config = dict(
    num_hidden_layers=20,
    attn_scale=0.125,
    tie_word_embeddings=True,
    init_std_down=0.0,
    beta1=0.95,
    lr_head=0.00606,
    max_seq_len=512,
)
Each number is 128 + 24 x the weight over its row's rms, rounded and kept within 0 to 255. Layers, rows and columns count from 0. Numbers have three digits each. The size before them is the row's rms in percent of the matrix's.

# layer 5 attention value, 128x96, rms 0.108, rows 72-127, columns 0-31
045:108116121138167130131150161116139089129112158106146134116126157097120107147113176142118159108106
049:155122127136099160126132109145161087133107175108161130130109136105111148144120130117087104114153
043:154117117127137106141103117123133081123116163113140155115105124152146152133124145148120124092123
050:124118123111120128120185169120142146118098147122133123140160174093136105141109123061128131135120
048:119117099148100163123130111140152092131106165127128127107145139136138130125124137122082112175134
040:175129137154134163124106117131129111149113122131151119098108126151157142061170103162111121107130
045:141147131154161136123146132111109076134116130131109125128142141120120112142108160177098133156107
045:136158117165136168122163159126130095133092136129103144136113148126159080163108109114100126120105
040:121077107099126159131101127173138076135116135099127143140101125090135169115126112089106106114138
053:152092132170170141142138160130109068133117140150167128136134138133119120117110111152163170119109
060:171134139188175136144115127133108132138101142157093118122128121136156116101130120168114165109108
053:095099119123151101115111130131119155129143111166081122124117102118170146153139164167116141164120
042:124172123159122149134154118163150143123103147107118119148158132070144098134123148124116162173145
061:122086108086062113122135129114101124120137122121151129126171148147083190145145104104140107155120
043:153099107111176091132158119101115112122119117127109128140116130094148127163093143115136152110099
050:184119138158141083124141117103085080133127122137152129120113118152129102121116103092128128084121
039:143174133087092143137136107116108152130169088122121129136143094114112166135106142187134110121139
040:145159120092106114129179086115134089144130144096168121142169147178105095107132135134147145137144
052:138121113119116131121078114126121107124137117138102130143138103129179178108122103115127126152125
040:085169126108116119132127126160177117126135126114132147096161121121098128143121149127129086131125
044:135110128096134116121111110132104154140161081153129116135147108130183134082119135142139107120134
045:121158141107135079117118091121117181115125115094136116156092109103105154122135155137163138140139
053:175151142148154141141114105092143104122115133134123102127098117131117148117129127157120121056125
046:090105112108100121129143169166180167121138143144116127133135135123176112100146107096151101126126
049:137123120161138153137087181126156121122115142125110165138133130102155138125105126114162129087106
045:142096119170143191140126129132136113129113113142131135119144154172132095138109115165142143110116
045:149113136113127133128152114132076059133107132115129151131118148137099130156142125113077092158128
070:158120138171167108132141140125097063141100147139162118097114116156133115128111124140143154111105
078:153112153148164129124127151135119069128114147145114131126069082117149132133122127122132147117123
049:123129114165115134139114113143125138128123115151112131089148121153177100082128080124169148128121
043:111098124122142156115134165131135154122131123154134140106141141132111128150121148129110130129131
034:126146126167130139137125077131101084113101143113108143133092133127099150198146114114093148121144
048:144136123127136148128143122129152132129119138145099127164135122112176142120113161133107129128119
052:120120133095154139136106147128141164124167087122148121134176099088106167084144130182144117138131
053:106116109140121093125121102120145155132129118119173137120120104126160111135101124059176151123142
042:156091102134098112123129099119170100142089158168181113108122119135119105137133099057134104090136
040:153075129146115138124112124100118088138122169131179146129135139119095160145122137106083129153147
040:140114158105149096127112112117090139116146078109129152172090129124095183114138135159155167112128
036:137086111086116126124083112152131103128147168136140135126134110107190194120147100138113129108132
047:087104118076075111106127165157148147120127122165104143153127106101188148128144131099118087131136
043:127133143167146149135090171105096153122161064126086126141163129135130139136084130131145140097102
058:149110148153137137126145148125094078131117130144132122105138137143131126135131111151129161142108
071:127117127111141136120112170135121046133143128138141119136067094131142120150131115124119107133151
086:137082156141165112114107171139109073127126151145135126125070100130127136141124138120135137129123
048:106145132075124136124176102166156148123150156115158109123158124143100100080161151150122112185160
041:142099153131134148119100087104141108122115135104132147108129118126087186136133141150104113131117
041:085146110122126163120114140183144145123134146135138134120148104137133103158126120082107087143131
038:120144137111113177119123156162119118129123122123093122145114117089148140132141141141094118151123
050:125119134133170111110097123136109094127125132154097113108092114135102148148148151161094147146122
050:130107114163105143129122137124123104132122157156145146125089131142117137158123102091063095103133
055:160149132165147109131132124133150188137120127120158115098115133108109118077140103165158127137161
039:131138138179104167136108190138135159128097146142137126113121159080112124109111126082152157122127
058:103103120122144093113139145157119088137123155133101134134115140145150088122133121086126126147120
049:151133150136160177132105132092112068135127158124109133144141114144082133154130165154093126114117
048:164044118140137136130091103106085180125129087128141129125113127108119185105129101138137152139122
074:132100136134148122115115147148118059139118147146127131124084087136152137133134120109133131124127
# layer 5 attention output (transposed), 128x96, rms 0.0981, rows 72-127, columns 0-31
044:133104160136144141154128140110114164171134132145161116096149096160097131145143115149149105157121
047:116107103140130139125144115138144125106136086116113120166060142144160094145105121109158171159113
037:110109111167094170152116169084119164114117122134171125118138133135132120153144140110164131149076
049:126156155152130119098153093157128098177149110138147139111102098144114094154091089161107146136155
042:123067114123151097177122121093120157102133083131099117175111132159086142101138151081158159081144
043:110095133147166129149136113155133151113120142145124155117117165104156147106103129125144166154095
050:113099129163171108117135121147134139141129155118127100099113126137088114131192122111158120082170
047:095134120160127114089204103171145139121129152119138109101073131132111114128137109124141132078163
037:139106130106098116101129127088131129165114094157123158146096132144139104124090158133126161183124
069:158117158148125111139108104138126139181158124131117170091121099121146111132165146110112125088145
068:115113135141154090157128137121135079178132158130128180107129124108112139114169122142133124110122
053:125096127116149137144102156137125119118118120130108097123162145168066169137186119129149083156157
039:127118124143140139115139129116110114160146122134125123130138134129094111130152103188110116096135
070:145159117121061149147126121105125167090149091126140133153121091132166102137090141114119140088125
048:123152142127098153134116173146104138196125154144155138096128112158101106136142084135127112153117
062:127113137145120079138123133172127154133124175132132156131099122135172133108143119109111130087137
036:135149105098142142149113127117126129111114134129135134153138114137149109087129153148102111115096
035:167168137139180129142131106170123145124147107148151125119126134113162107119113106096104150079100
048:121128098146102131119143123102126111155130116104137182129119136129103099118129144118122151109129
034:162110138128159058148142112100119108083100153135095107151151148136134096130117166145132127078131
038:108135129155087173135098159113109124160144127117126156123150142138102117138138066143096117126142
045:115163128114124122077122149173148086096096159125100093130144145109135114170134106153114097197114
059:110115125124150126163111144142155138151112172128164154140119157113143118111110129134152158156082
046:117139145152099167102126123103120116115123102144107135118134137126111166109076123151103137151136
059:118144105153071142157158132082115133155128130114155183095123125117122105149109147176117124147087
049:123117128130117145167141109105136133194132122128142171116122146094120098116122136129134155094126
040:125149097109111109094186132167143128088124120147129107124046124125152096109113157087135143076123
087:145103158158150083139113115156124134164136143134113133095125123137149115129188129130110133123156
093:138106153154149085084159115149124100203105136124122127094110150140162120126163154109117138149146
050:126123125145113134137119126102093115164116148149131172124143134109102139106122120145080156105123
038:100106143138110090112121125124122133157133122126082129132131117146108126154143116157132109091186
026:129140100106099127045155135191136145105084132157123128140082124134136148126126122117145147129143
045:108099109167139160150140135131146120187146097098136141128101163140082082144134091158138124108139
058:156166151093142132171106114084132117144148146137106149122180095104125126103113157173125122149096
047:140096129136093113138078149125082136144135096130105124144146116171099145148140114144077081159144
039:132099117158101119136113141139102161094124086129121149154102141151174141142092121093113167147093
039:144083109134160136179099125121130147112166064101134130133099115147143138155153138088165120136116
030:140170127100100168088116138157153113147127169116119131094134097092147116147123130152143098174124
034:119123113139109139124109133091133132160119075145129132173115114149131127115104150123122157163118
050:120139092152104144093149122097126125072132072101119108151106157158125152141088121139113117127144
044:127122140109127122132096121094139114186145162067133124111157127107101108136162134160140092106183
074:164114143157172093103123091151125129190139117135125141115122104123139102135171135113134120092171
093:178089174129175114066148106140106150197106106138146132130134114153151126120124159093133162139116
098:159107151156138099096151102154119127197106125120116116095117136144177126141160157101120126137149
049:165149165092187144132108127121120096149135096165121079144144128100119156105116126147115131128115
035:145092100105162083169168118103140120109140089112127104138137142119137117134148202101170123138099
038:131127121129129081127157110072133114122108109117090081166129157109099141111118155142110140086175
038:128143120102161146076188095124186099120119140128148132140079151110145097093121138150142151119146
059:124110146137155087062137136152132113187096145129112112115122145128119113143180125103154116136169
054:104090099139089115116133124153145172079127096121112123155066140154154145123106143084146139093158
061:107131164086132130167082148142107108120136153159094172126161110120134147120132105159113149199080
034:118111142128158140160129128084122119158142120114134215137125115119122135133144125161132143186098
070:137104156170137105059165111130107107174107105137116114120106110134122123137124103096122126099178
051:128104107144136112140132124127149154140150123092167099115109135117151120141175145127165107097128
048:108124143091086140131094157135141103163139122150108191124130102133139132112124146140126135193126
091:147088154153154095075164103130110122194110103122130121122110135147157114126141140094120140139160
# layer 5 MLP up, 384x96, rms 0.119, rows 0-149, columns 0-31
095:123125140125163158105125108137101113162171121093170101127143130094145135127132113109154155119120
103:104159089103156136106162183119122113156143156102146131162151115099145173122123106174126117125152
100:119152130098139120126171175113150123114159135111121139156144177129132101139115108144129138094198
092:095087113119085196120150121119110117130129081116107128160109159119082129115140138138138154161121
084:133122109126073142088158095129093127155160145128139142141138156121102108097122149112110123138137
088:113110120113178125106129150094107143135169097091121204137112166107150113102144119123130128125125
091:125160122117146120109149156127145110140151152128128160126091147106140081115143143144126077118111
104:119136098119077175118163126138102128135130108131080152112106170101112104112131146119096101115106
089:117124107143116182126097151126113154130124108129146138189144108138069135134147084150161156133099
081:100131113095081147108110149133104121143168125086112155165091209115123116106107141114156101124137
088:088164120114070161136137148146143130109146131119138136123132143138096150140112079158128118154141
105:118108143095152114112150146146129111155112189103153137146111124109108134110108132145142129123150
095:115098090100069148136101146099154101128145136116157129165136120132083152117138148130149121075117
095:140145115087126131130146135121130138122133118076110154175129123094133129128116138168121111162133
077:110183124125131113133118125137139129158129119125112141098114119109072093146099143158109095092143
107:108126127093177138112150123101125084164131173131114134128117153125128161128155075131103150124119
081:120112140123166157095102120114131145168166116085132165109159136075127132109126120131130160105136
108:130156147121117143099099111132102078140148156117113106113105121097123108139115125135105106146156
134:119113090128057125070094149125140104148159113093159112129126100151097133160146137168140080097110
079:115084085143130179124139173130128137115162094128147131135115132146129120154118149113130103158134
105:115135106124079144110162147118120099148137115155140123118094112151105089181122160079145105119114
098:109121124099110147131118150105112149133155143106140107175116142147118112153132149128146054121152
086:128138115101141116107201107133150120143119159139128133174108176100116055123147111130114150087158
108:126091101131102102110154143135180096142135155147126161137131153106131124117136135113107136135110
113:134167121105092107117131134122100136162132130134109169141127143098126071136097115147120129122136
099:096117113107154104108184133138112090142149163139135129120081141137067110123135113092097118146140
079:102148083123152144090070149117119150173157101076125165114178137121140164134162138139159111124129
116:109092121092145152104142105135138155165136120118125124141086134139112088126107083099106144152116
113:122163135156130183119152123149094118145118111144117171138074132157095073176082115147167111116125
083:126141113108118137105103164124137106139161131116118144105143100108071118143121108125133113103134
098:125139124114120131123170102108090076133121165150102156137133171153109099143119127172109153119157
097:098143106092113187114122089100114130153136134107120132169137137136123146160133131137097109122155
113:114154131108119178114128074145114101144127118135108143124078151145125104122079130136123142103112
076:115112112110146125065163144111114140185152124122083195116125157111115116134140163149132162114109
065:094160096116132135085166116113113117160162097116101145110094145131113100128143114146136134113137
071:126112091142152151115140138155130130131128109154133176129085170074155089180139107082157135116167
106:124150123119173159094106171122141096137135114111129137125157140088119132149127115110126112164173
080:114153132118079181131134145125143116124117160123095136111161175144157121146141153143108115155138
104:101117114116112124110148157149129118165141119122117114125083116108100136145052136095118120121116
106:120127127130089131117126163097140142140141145101124160143176117155135135127135125149145065103117
114:114147103099151113121157119095123143155137132114138148161109102123092140131149060160142173093134
106:114100138085161126104111076135091088156127128101151110159111129129167132168084140149133144137133
105:120154099097136139111134100095111074146112124119104144160117148129153135133148128091162107105148
109:085115117100062118120155151107108131148139134107147155132090170111154163115132135080153087095148
102:118126109131086126111137142112124134139165135101153120166088168136129078143165135102115118092160
099:130170080127101095104141145123125119142131140130089159143098160153160157137166151134113080111090
100:126137088139088115110146134114146126174105119147106124181105126125129078151147119116146087085143
125:090169102081119155118124132107110126123152078124081201151113112124139106138122114128115128119125
093:114106133127163180115118147143148102178129145108112146124147158121138132121145110143165119144101
089:095145111122111153137115135125127149114133139080105131131152129151099096156147105191120101175114
066:113115116124141179087088156124112144192172103105117172145149145114105115164142115150178131096150
106:117100081121108114132135153150123133136123116120136154151117137087133109127144152126133149152128
105:115155093122086099103147141130131140173122090154106143123144143118067149111105088137112147134119
107:127093093137146138117135159122123137129136095111154125199137091108149108088130108114148145132157
091:115122115135108159127101133128137113147137119115131136112098141096075136120155135113139158133114
106:110148137120123147121146133112122099131105091115130152142118128177154133115163096146160121142122
113:124133134126125123130139117140127084130148116093067182123131155125150099097119125148120144107181
109:089146132115132169109125121110120121161128085093083110155152152110130105113102079141132119075148
096:133118102126096122120128102132095090118131125119149163158133150125138107137120131135140131101173
112:087131074126114076116148109072149118127125102122129186152084152136136124111137081136141126115156
106:081140113114137110108089123129132123141125112115113124125071139149137158104078144169147109116163
116:108107120108135108116149165114104145156130131123122137163134125133132096115118097139165083101166
121:093100103132101163115158154087164135167124155153148129133124120141133119106142122115139129105196
088:130129113122144115126107110113071145143147110115182136155126151158108096125148092098164125148175
118:119110141117121140117116124106071132128146158105110112146150123170071119145102103149138141142123
102:115189134099185134101116102144121131145146118132137153127114129121106123150133146149149099125108
102:124196131120119119114120146131109161135120089105160148143160107137113114168162113151141096087120
078:132129105101096124098127065159116121153134129122116118149106142149158136134151125126151102129122
089:106149114121118198097116129136137115150163105123103135123123143122115120145123104142132097103141
097:088102089134120163095137166117161080179116132094118200134103136108094117105116091116135130124145
103:106114138130092134106108204091154116132129154114109115177110131170149118154112153119168102105152
080:120116114105101120075146096090128121150163086146130144111120117156087126109103130108112105088112
119:120132120128123109115119127092149121156100132118136139159159116124104101179145120121168126128155
104:132125130070127141111166136146118111152146154148110106127089117108103073097082112117081095114133
094:120102129154126155115107111146149099136176111132153142094109134138118153119110152077122132087133
102:110165074122164123120064150071090136128117099134074170141127181082138083154107094142129085122130
093:128093107109122163129163137142116125141133111135140122176124126132162123140086109064118119101155
106:127091113128142131093148119074127149159134119108158193122079109131093143144107095109185110125141
079:116106105130147151093139136156123110154165130085162097145094131162128139149148143140131098091120
114:103101109097157140081160147076138142176189103114156153156114135146112122111112134097153135104148
114:121115093128122118102120127125105142137138074127103143111103177165056096114091126133130152130131
096:095147118110161191109147157166124114151120129130131118130107174116100092173132123112127152129151
119:111133134142184139110092150108122097140171180118159127117131122156111122203124139116161110176116
081:116118111136122156134174139116117122121140129124140151113121149083162124145163127138129076101135
110:125133094127130159110145131136105146135145134092098138110161149135124127092157078171138085087132
112:113135098107179119094108172133130081150145125123119154182141118089103127080131099131101142118146
110:101119144131144121113075096142139054162129098136072157157100134126116112147117107064132160118125
101:130123133117149118102157155134109099134163119126129110135142106155138081152092106140083128097127
104:105137116120122137098128161110109114144157143137120140106163158138107111127113128128115092122150
073:123091073146100148118174149137135079172128123108171116142059155186128128145121128105163134116119
110:118094106094094128116116109137096118158096144130120109135068136164124112183098150106122132157126
107:094122088130096152114117107141111130137138095130113154148095171075145119125128124065158094101136
105:110100121128104145119120138143119128138108140121107151119089134130112131143077113149134135139144
097:118118130106143149099109107124080151142187153119137142124139164132099105131121104125152109105157
107:102140136133136088109151131127071108139123097105104129157099117128126079115087119116113139103175
106:121100125113099165110141134132118078160123150126209163166108131104066116110146069118130144136130
077:106113121105166108118148150064116110140110115117137154126144144130133111113140121117162151073142
080:129100088114175145088126160136145141178167166106124132108142120146070113109114126134147140124134
104:137153122090146100121165091146117099148132161124096136124106122146101121100096092134084125128165
122:131129084094121127136160104119120095139125108123133132175150138146155119129110115119175120120146
122:112097128104146133117149137115133142146095152137148143152125181149114119163130098139144093128175
080:126130111134089124091115111133089078160113117126107129130143120102108114122109154071120158112132
099:114159137094142125109162148104120110141168134091116128144149139133094132130132077122123096126174
093:098093128105139141121136121148103116132151134091131114163144141125122134087136120148172143149194
100:096150122108086151129119124089120116131128177133097163131086156091100133168170143105158159149163
098:093117124133141148112161093148111060157124089133130161167103114115100131107130127145160137096169
101:113090131109115208085132124141132113166136103094185114158089143151122137135106109071191139141118
092:145177120114112117099111111139118129122187139067169150141142134163122107149125109121134097110111
102:105173137134151159129124180065128133130132108135135149115136181142131132161163103101166135116176
108:126145138101195131092085127086095168159178129125148098167118140125103098145124127123162162161116
068:119126127112148181070121132123116153182152114113123171124097124140120129169121148144124100153162
105:080133131140082153119119153143120086145115111110135150179097107158141140140168142112183127129140
108:128112111112130091125109131117149130114145092095169122157153121104111118120146110149157114135156
101:107132108104100108090162131102088141164161126098146139156147140121121133156147122156098097149126
083:121153126146142157118102126103116151133146124124166105104174148130117120146156143126130116170135
090:104135073129129165094098114110077116136152120111130131155133156131128151153145113128174052105140
113:116134128098144117112141117067167131170113151158132171124098137102120142126140068117122131101172
089:105139123107100139095133172110143120151154092112127171136108138122117092130136129124159148131114
098:107102088139132135112081166112127124127147135101158130139129135133134134157111121113128118138127
111:112112103136114138119103087096096101120114149135152146161073131179126092118139139119157106132124
114:096115094078128155100128166110115089139137097117118139127132135132127061149125113148154129132130
119:106119122113090134119107160124075125129146160107126167137127156097131104124126133107140130156156
116:113098113115098180124141137126093145126139106127144120192108135113154103128114114130124121099135
107:095120106103149088115176132126137106155146123117132115162137091116148124093084130129104151106141
102:123158099089120187122110132117142109142132099112105136165108137070125080101098127127144159133145
099:113106074134113109122141161103109093164110141153105179122090158128098141136146142102102112085119
125:125101124120103117120167081119090132123146153122157152119123119147120137170085077118127075139137
090:117132129138139155136107160114105119138146080092098136115138108089101118131106077095146165141142
075:109146084115162145124168146120137139152088127147127117155150117114121134141108097168155141131114
085:104110153129109164096129083085072135127099132133128123156139125123126124113139144111138148107147
106:122154092120161101116138125095137137154136098123115142116156121167107134131127127108132139090119
093:129141099080119137087118110067139148176152101110132145154137140130139112187101120100177123151159
113:117141122105126178122163130177101107135154121105116117151090113116091144154098140141140150099136
095:121159118114109120109168155082134113135167122148117146160124146164127127114125114103158106104143
072:116086114092190110094104157110146138162152140091112181140150122105091150114120123127142112116125
100:085107105121134142111164093109141135137121143087107134152102135132098138082113138165112160134137
102:137201080085100155091120137131132082148150089127118179143120126124172108175101131121105101107152
087:116117128132102125121171158156147101129179124122132114132117129134143139154111151113107146097121
106:123123097118133090116101132126130107141147148078145127157126112139108160101125130161121114145099
107:111175122135103123109142110090104147155155144118130166158142139145157103140139118131114081083145
108:095149124105076159112159147137082120133187131101112147128137148107110081131101119119153137153127
107:131125108070123161136118113088117142127159125112143160160141119119102103140092130141119146113138
095:105120106127132189094163135149120097165148141089141141131077108171129133133140151136174121148115
102:136115089118120157117144134106130120133138138114124110107156144187127130144119144126132069106131
101:135131143117122085092089194110112129157154112099141159134161132139099085128112114097159117086125
112:115138116135067145118092162159108113137130112111148127203087149127075106151139127084186120075166
090:116146068135168097098084162138170127156134132139110173126140136129104121124112075158141129102125
087:095145107108111127137112153150109161122112161105137138174133137167088095132106176116154111145129
100:109147105122088175117125137131094135132146123119104150154118148133084089130152137135136111144142
094:103133137110168119123145101152104045119134139110107135130109154073132091159147144091117130106113
# layer 5 MLP down (transposed), 384x96, rms 0.0943, rows 0-148, columns 0-31
087:131131142092104104163108126081153121118145125091086138117154150116113171109127122124165144132107
115:123142082169163148149148115147094126134160108121164119131091093179144123120111154149123163134134
061:111150139124156126182140133104144160146138135130160143107193093107153122113140074110162092108125
089:128092153124117123176133130154128144138132106147091113135118105115098145116120145151154118184087
088:111114110108120150163149126150128146069150138124100111094132097134132104139090100093100127148164
108:123093087099096115129132120103118155144147102128139115163117128161125124155113142140138105163136
092:133115114087125138126134105068107109135141133080152113131134123187106133123184155148139119133124
091:120110142113136142105149177119153174099134123119137120067099097113117108125141129139163159124091
085:135144158132131127141131112102131113109120108113128138159075122122160185157123117136118147133080
085:114149125118074120089154143128116122151157094129104132170103139143154088156127146139125090163141
106:163141168108167116130088110115111143164166129109124089138149124115128109109150121144086108094126
097:148100084147145109131142136169144109113132126147183094118105180089098144117127166106083131130169
077:142136135149111128178096128109135076079102097123105093107121112147168164141153114113130146125127
080:128109082129126144102139162113161121114132130103093122156192101174161166095149129144093154101100
077:105111121158077147178134131110142126152121131128115145150135087120164130138143097166200154147138
104:116112128153120078152130144123144124132133120116135109105130127159135081111120166096148109125073
098:128143127107124165090153134093121138166128100110144174146102099152117131142128146119142128095116
102:119127150148171121130123141134106098121164148139137117178109104115131124123126099131098093141112
145:181149101110120182152086109133128148130154151102148140156157139123099141139133119150094122124128
062:166183143113112091128133108112127111187122104138148124130117146094136109129119105126102135115126
095:113142118123101119113178108172145136093151138125111115082135168142132103119119098096146131127154
084:120132160143111123148147112072121135106131129091137131119125120111144097109098141122123144062109
085:169114168187120154149162111139114152164143111151119132138099147139148111132086153153122145141140
095:090113122127135080092120129125159113131156140131128132102141149125152142123086112132127160138104
126:109104111109144084121100150097123145099156143116150127128164096140110138099129091132116106159106
099:101089142143141118144145134100125159169133116102127114112066115115162105124098134094177111128144
102:114163106081125150096124124112132108190137103109133166138109090153115121122106139106116120102148
113:169139152148135128109143106186131114097144136102137115116081181149134148094103120148131062106121
109:119101112193133142139117098141147119108139139170100114104104132124143143193136133139097098119104
103:102124099124085188106133131096134110191134119140135171130136122139104142147143125101159097086149
084:119122097099106094168090120085127122160138095153137105118139071131153128111115141100167112151115
102:136135103090127127147127132127122113144116134110177084133163109142139156138134124136167102137102
081:114146157191127127141166150101166105090136112128137125108162101151133109114140113168100134112108
091:134133122121132135109150104134118127192137108110120126147100106140108132126132142100111146097119
092:127132085105134109085146126065109137160148112111129164146112140133114127145149139126084109133163
074:123150150158117155133154106161128097129116160106175120111098156124164137129122166109145128156129
098:173167106096172160144118139090100118120125146123111096095156131132158116151141156127141119162091
088:161110108140164159145125121120136133130124099104116114145109068147108118119099082099120103104101
089:135132137154170141112126160132155129178142170111085176117123157122154122114099125106090089091106
071:189132119159112171150135101167112118109146155114163118124120136151146139129084119130087077140133
117:127124092127150120116121136118148119132129123084152183151134118152114104158123092129097146111118
114:089103148145162105117180109077138112152107133151113146128088159136125134116132148076158112096133
118:140093130124118122119137126107129128158107089101154097119142103077110139188107157157158127157140
124:137145127128116104130102128163129163093150129132167115106116131093166140119138153149166084150116
113:155121150184109134201108129125139126123140123123148149177096092138156099164140145108100135114175
109:144103131101136172122168101111148144147121128099145126130132125099122166179148128147137169115150
091:066085119156114088136110156189118125137138123111149098134114116110125135131154158124102117134122
132:079120093078122157150151113145144085039132097143096125144090107115156112128112121127107127117128
090:149150163133142095126135082146146156062142147151107100105144165105126135067121102139127095120133
081:113121102139119157116197137140158103148113089131120206104121105138137106123131126131155126074154
086:128119106115128157083104117090132113181148114131125190150126119126106122148127140108111119097125
092:143131100179143109152136144139154174118080131123169169163122099103135134138141173116138131135108
108:125159101105133119113102134132161127114138125090145161134152138103175136140166179132128128137084
100:158129167148126099156134143150113142132116102145138145133092121154170083137104156124122129146135
075:139139104142115084107124139100126119129128140109117126104163106163124139121160163151116127129166
116:124107167157128183148120158121117112106079129144108117147147129109126159134146108147143095133123
088:146118090113115095115115110147105134127108155178136141176161126138091141120130147112155134150112
118:093095154129107122178142111108106137114090121129094141084142121154119096142135145106148113087142
096:085134132152117134122087128116151070109116133133128099121126130112126165096118111101065135141093
121:072079099086148127134115098115139115081127094122105074142104137120123102119110105110126137150160
089:061107132164113126117138112133094121140142125107124080105095149120147100098106119188123110124184
114:143101158127183122139128132114095167150180132110189133097167098126117171109141149107090114124132
113:111141150123116138119134139093204163114125132145082122140145119142128108131181113132114144120136
074:123112151096147112156140138099139193135127120145115134122163078154140104160137114100094126185101
119:115116144112154095090113118133119101138162116137123142138142108159152100111167092108132182155074
077:128130143135052123151124153108114160108117110122143128138133125119137196098129153095144145120120
083:109101184151111126111144125128107142145124074150151105149156149164120110104134165111111106168137
098:138118150144115167149142095084130115125138107110128154084151142097120121130135150180159092136136
098:115156081097121114093125117082106131178156135125141165153135116152119148138128139127110098100149
106:133096179126118105122125080164134166146125133154114074163085111149138100133119126140110143152141
106:135115196160146114118108135134144176053120130132113087111131109143133135141107163110104089134143
093:092168093085120135169124156112106158111135145165160172122172114092101137103131074076129129110095
118:131108146144139101122124141129133158151124128173137127138172159102105116158089085138164139104103
089:116128157138160130150138175118123117119126110140149147145098142108143132101104135126139065122140
079:134119132136133131139133141142140072181107073144138136139128121102115105122134128113076109099125
103:099130138149161139134146098128140157088160143109121138151095144126101112116112127127121093147124
086:134137097140100084120159137114116147176095118170060149145142166106125068119137133141137136117126
102:085092149112082152109127125130122093180115106127141182169107104127164089145124100119149161146140
093:150109138102139142170115143130155143120125095155129143146115095128107140141135132149115111094140
121:135099108070170124122149134121134130129120103158141144097183085125095135098107087129127112133122
096:129160129132123158082146076101113110140102130122147103137105157144102138134139138113127144122154
102:129101135168113105111151080116083110182140115132091125131107171125131102176147100093153085130178
110:126134182137137146133131151160161096128121163131166121102116092150099158164136110125144122138105
067:153122146094125075127091136118138094134098129129104087130125117142131109130105112095119220177082
102:130131150164157132166111137162139141103120152135130105135139156165156130074159111105100124127141
123:074132129107131118131144127183124092113127135147102130169144101126161114144065135129160103141084
081:071102124127121126112160124139116099146115185161167120118184094129115166180147137159117123131128
105:090106142146149114105140171129112146142116107147096156138147113112161093126102110115099148135064
096:137164144144116150099160101102106110107135141172135098102118187140153112151111146135093119109148
088:144167166104111162159105129164157172099127137114170147104181105105127177122092156145150116163126
099:108134108148140142116167103155134074155139155120133155163131147157173118144126105120081110152100
102:107099111133156117092124140148123166100125142121097153117102172104145126136121127116137116097167
088:165144140173089126134114135142125096122129109179134166093087140147123103148130115111092132103075
109:163119119104152098102141127090129143133139127108144192152129112128097148104143151114094105126102
119:131148089160113114158144149126137092134080100172106153112126139112123132110149117115128105152156
083:128107123155136100100120129123133157168113112175132161136149136133143132146123102154128170134072
090:125137129119116177177103143148158135105148103109154169170109061139113149101122108177111150126125
087:121108097115133108142122151148152085166092091156098144085145088095123104143120129155093125126138
125:146106123154163127125164110124088072113096113093130107133103118145163119156077123109105109154162
121:091148141128157130076133126127102118113166091136120113154073154124103102145150144124140103139128
122:127106153128126151129142146081148091153122107156109140124122158113137129118111086108117108104148
104:125147170112158110091119127112109154088136141144150116140106113104165131078115141138125117123101
101:109145083156100101093123165090117137153143136089109168153145136147120141128140153095108077128119
085:125126154120148131161110101133091132111109156121142112131177118127141135143139145103113098155172
096:076132110130114149110111164135153142138082127153149133150131156099118155149114152148167133147127
101:098139125117121110098127062121111133155134129202097134103146137139131109123107128175155144141159
109:134188116125099167136128104123152119170117137115141150139076149129093098155142152141171111095165
090:108108149177099086116181155160128123095102152143127136152113135143136083145149146120169156158152
100:140136160124113132136125153087137116143095101127119117139173103101120177118161121153157172156097
101:104140130142141070127123136132123120113154119115141079129131181118122113166100091103170165120189
088:144149125117108158091143096094119117189154114100143158153126111139124107136123143132114097091156
098:098140159166129117144120142120168135111160102097130147124157103078108141112159115124178138132132
084:118081174102164109118157135130137113115118132137131096138154139107124112115064151141124161147137
101:115090158061144064105120111100136115128136152108131135123158093149112125119105130135126115100108
079:109111082122110099119165108137162102158160134147130124166070107143115122098099093106132143124135
098:135133151097155180125123112125147113085144081109088144145105116111132113131078132138146103137146
099:105120147119123128114098146089129131126139118089139104136147155109120102147096088096126120125086
102:093068103115097146111075113076126122159139111127135113155083139142107141140133148130138151161131
089:160130099162110133097100117126152138138114132152092122135111141122119149078161096108104164119145
101:139120137142136117140085112133131136101150146128075116140149127116159105099140143153136119184114
161:164096175140157117136175105147111161106112133146150046112140129150124144130134145107107158123143
124:104158104148149040119123136126129156131139119098159122111183115135139136122140143128160147140109
096:134140111114108120114132125148122123126130189161148147117095136082121127143169127135137151103145
105:130137143133146157181120109147152148101160136155167116126108127123182151102096078120115101144105
093:148148143167165167139114128165113157085140147132124146097120094116113121142137159114169105107119
091:086100133107122086121082159117127169157144116150078084135122136098125105101135093127158173117138
117:131094102184125119148152119128125126138080166130171163103129117169100131135098108124151085135122
079:156113133171120180144135120099139162140136111105105138112122068112115106151111158132175120142141
076:156145165145129096176146130140140139111123121111159108138139085110162155113158162140088128095060
093:097126117145141080114124099107112117141117120142104116149164157126157141092112125108131126101141
097:150128099070140131082080115165147136130159116140122147078143144125168180135148112116118122099134
095:097107105124145104089088125145157101113121141141094126117145091129125125120131129144147102140128
099:152119131116109103171129121112099112114127133100113139129098151099127080088093170157156116119108
098:107104133119141165178131163123151102139145142163141121115127180128103135132180105123161115145104
091:123157128091178115058119114098135130210134140073131145144110108133118140132112150139162112101128
090:093133161159097127154129123124108107134119121118164104106092148114139127152084161142160149126141
122:121154164151142156097138099164151048081122108134104130122127129108161115133099115124111131096121
082:125147107129115114136130125105157107142148124124119092119138099123122182119136156113092173123147
100:135126156129143168155147135145133139087122106155138105076147161125156091144127169127162112087130
100:129068120126092111115116121157120103138141118123127116083067120141132119137112127155094111170136
105:161158120125086139134082141089118140163154123070150189143125151124113121133157137146132107106111
137:168133152137111164182143129118112125059114135112170122124136123132121097111140137129143152117109
085:120177145121152135138126107153114133165131158078130134092118131118134082158127131133138116156142
089:151144102094144133151102141137152134127123146138104137154148167130179174099152134085108115114113
113:134118154124140121090108173099068095158117131092169135116126151156087143133138114080190161111114
104:073132170136115157097150130201103102127122176084162091132107126110104141153119071129124162096169
091:141136134122110143117095163119117127139156114100127125132086087116130119103135106102133119108210
078:131134090177138137147112105166131124094106119136135119123111109110161139081137205102129156144157
115:124134098131128094099106136094094137118156152100155165148122110090121148146145100092086124119108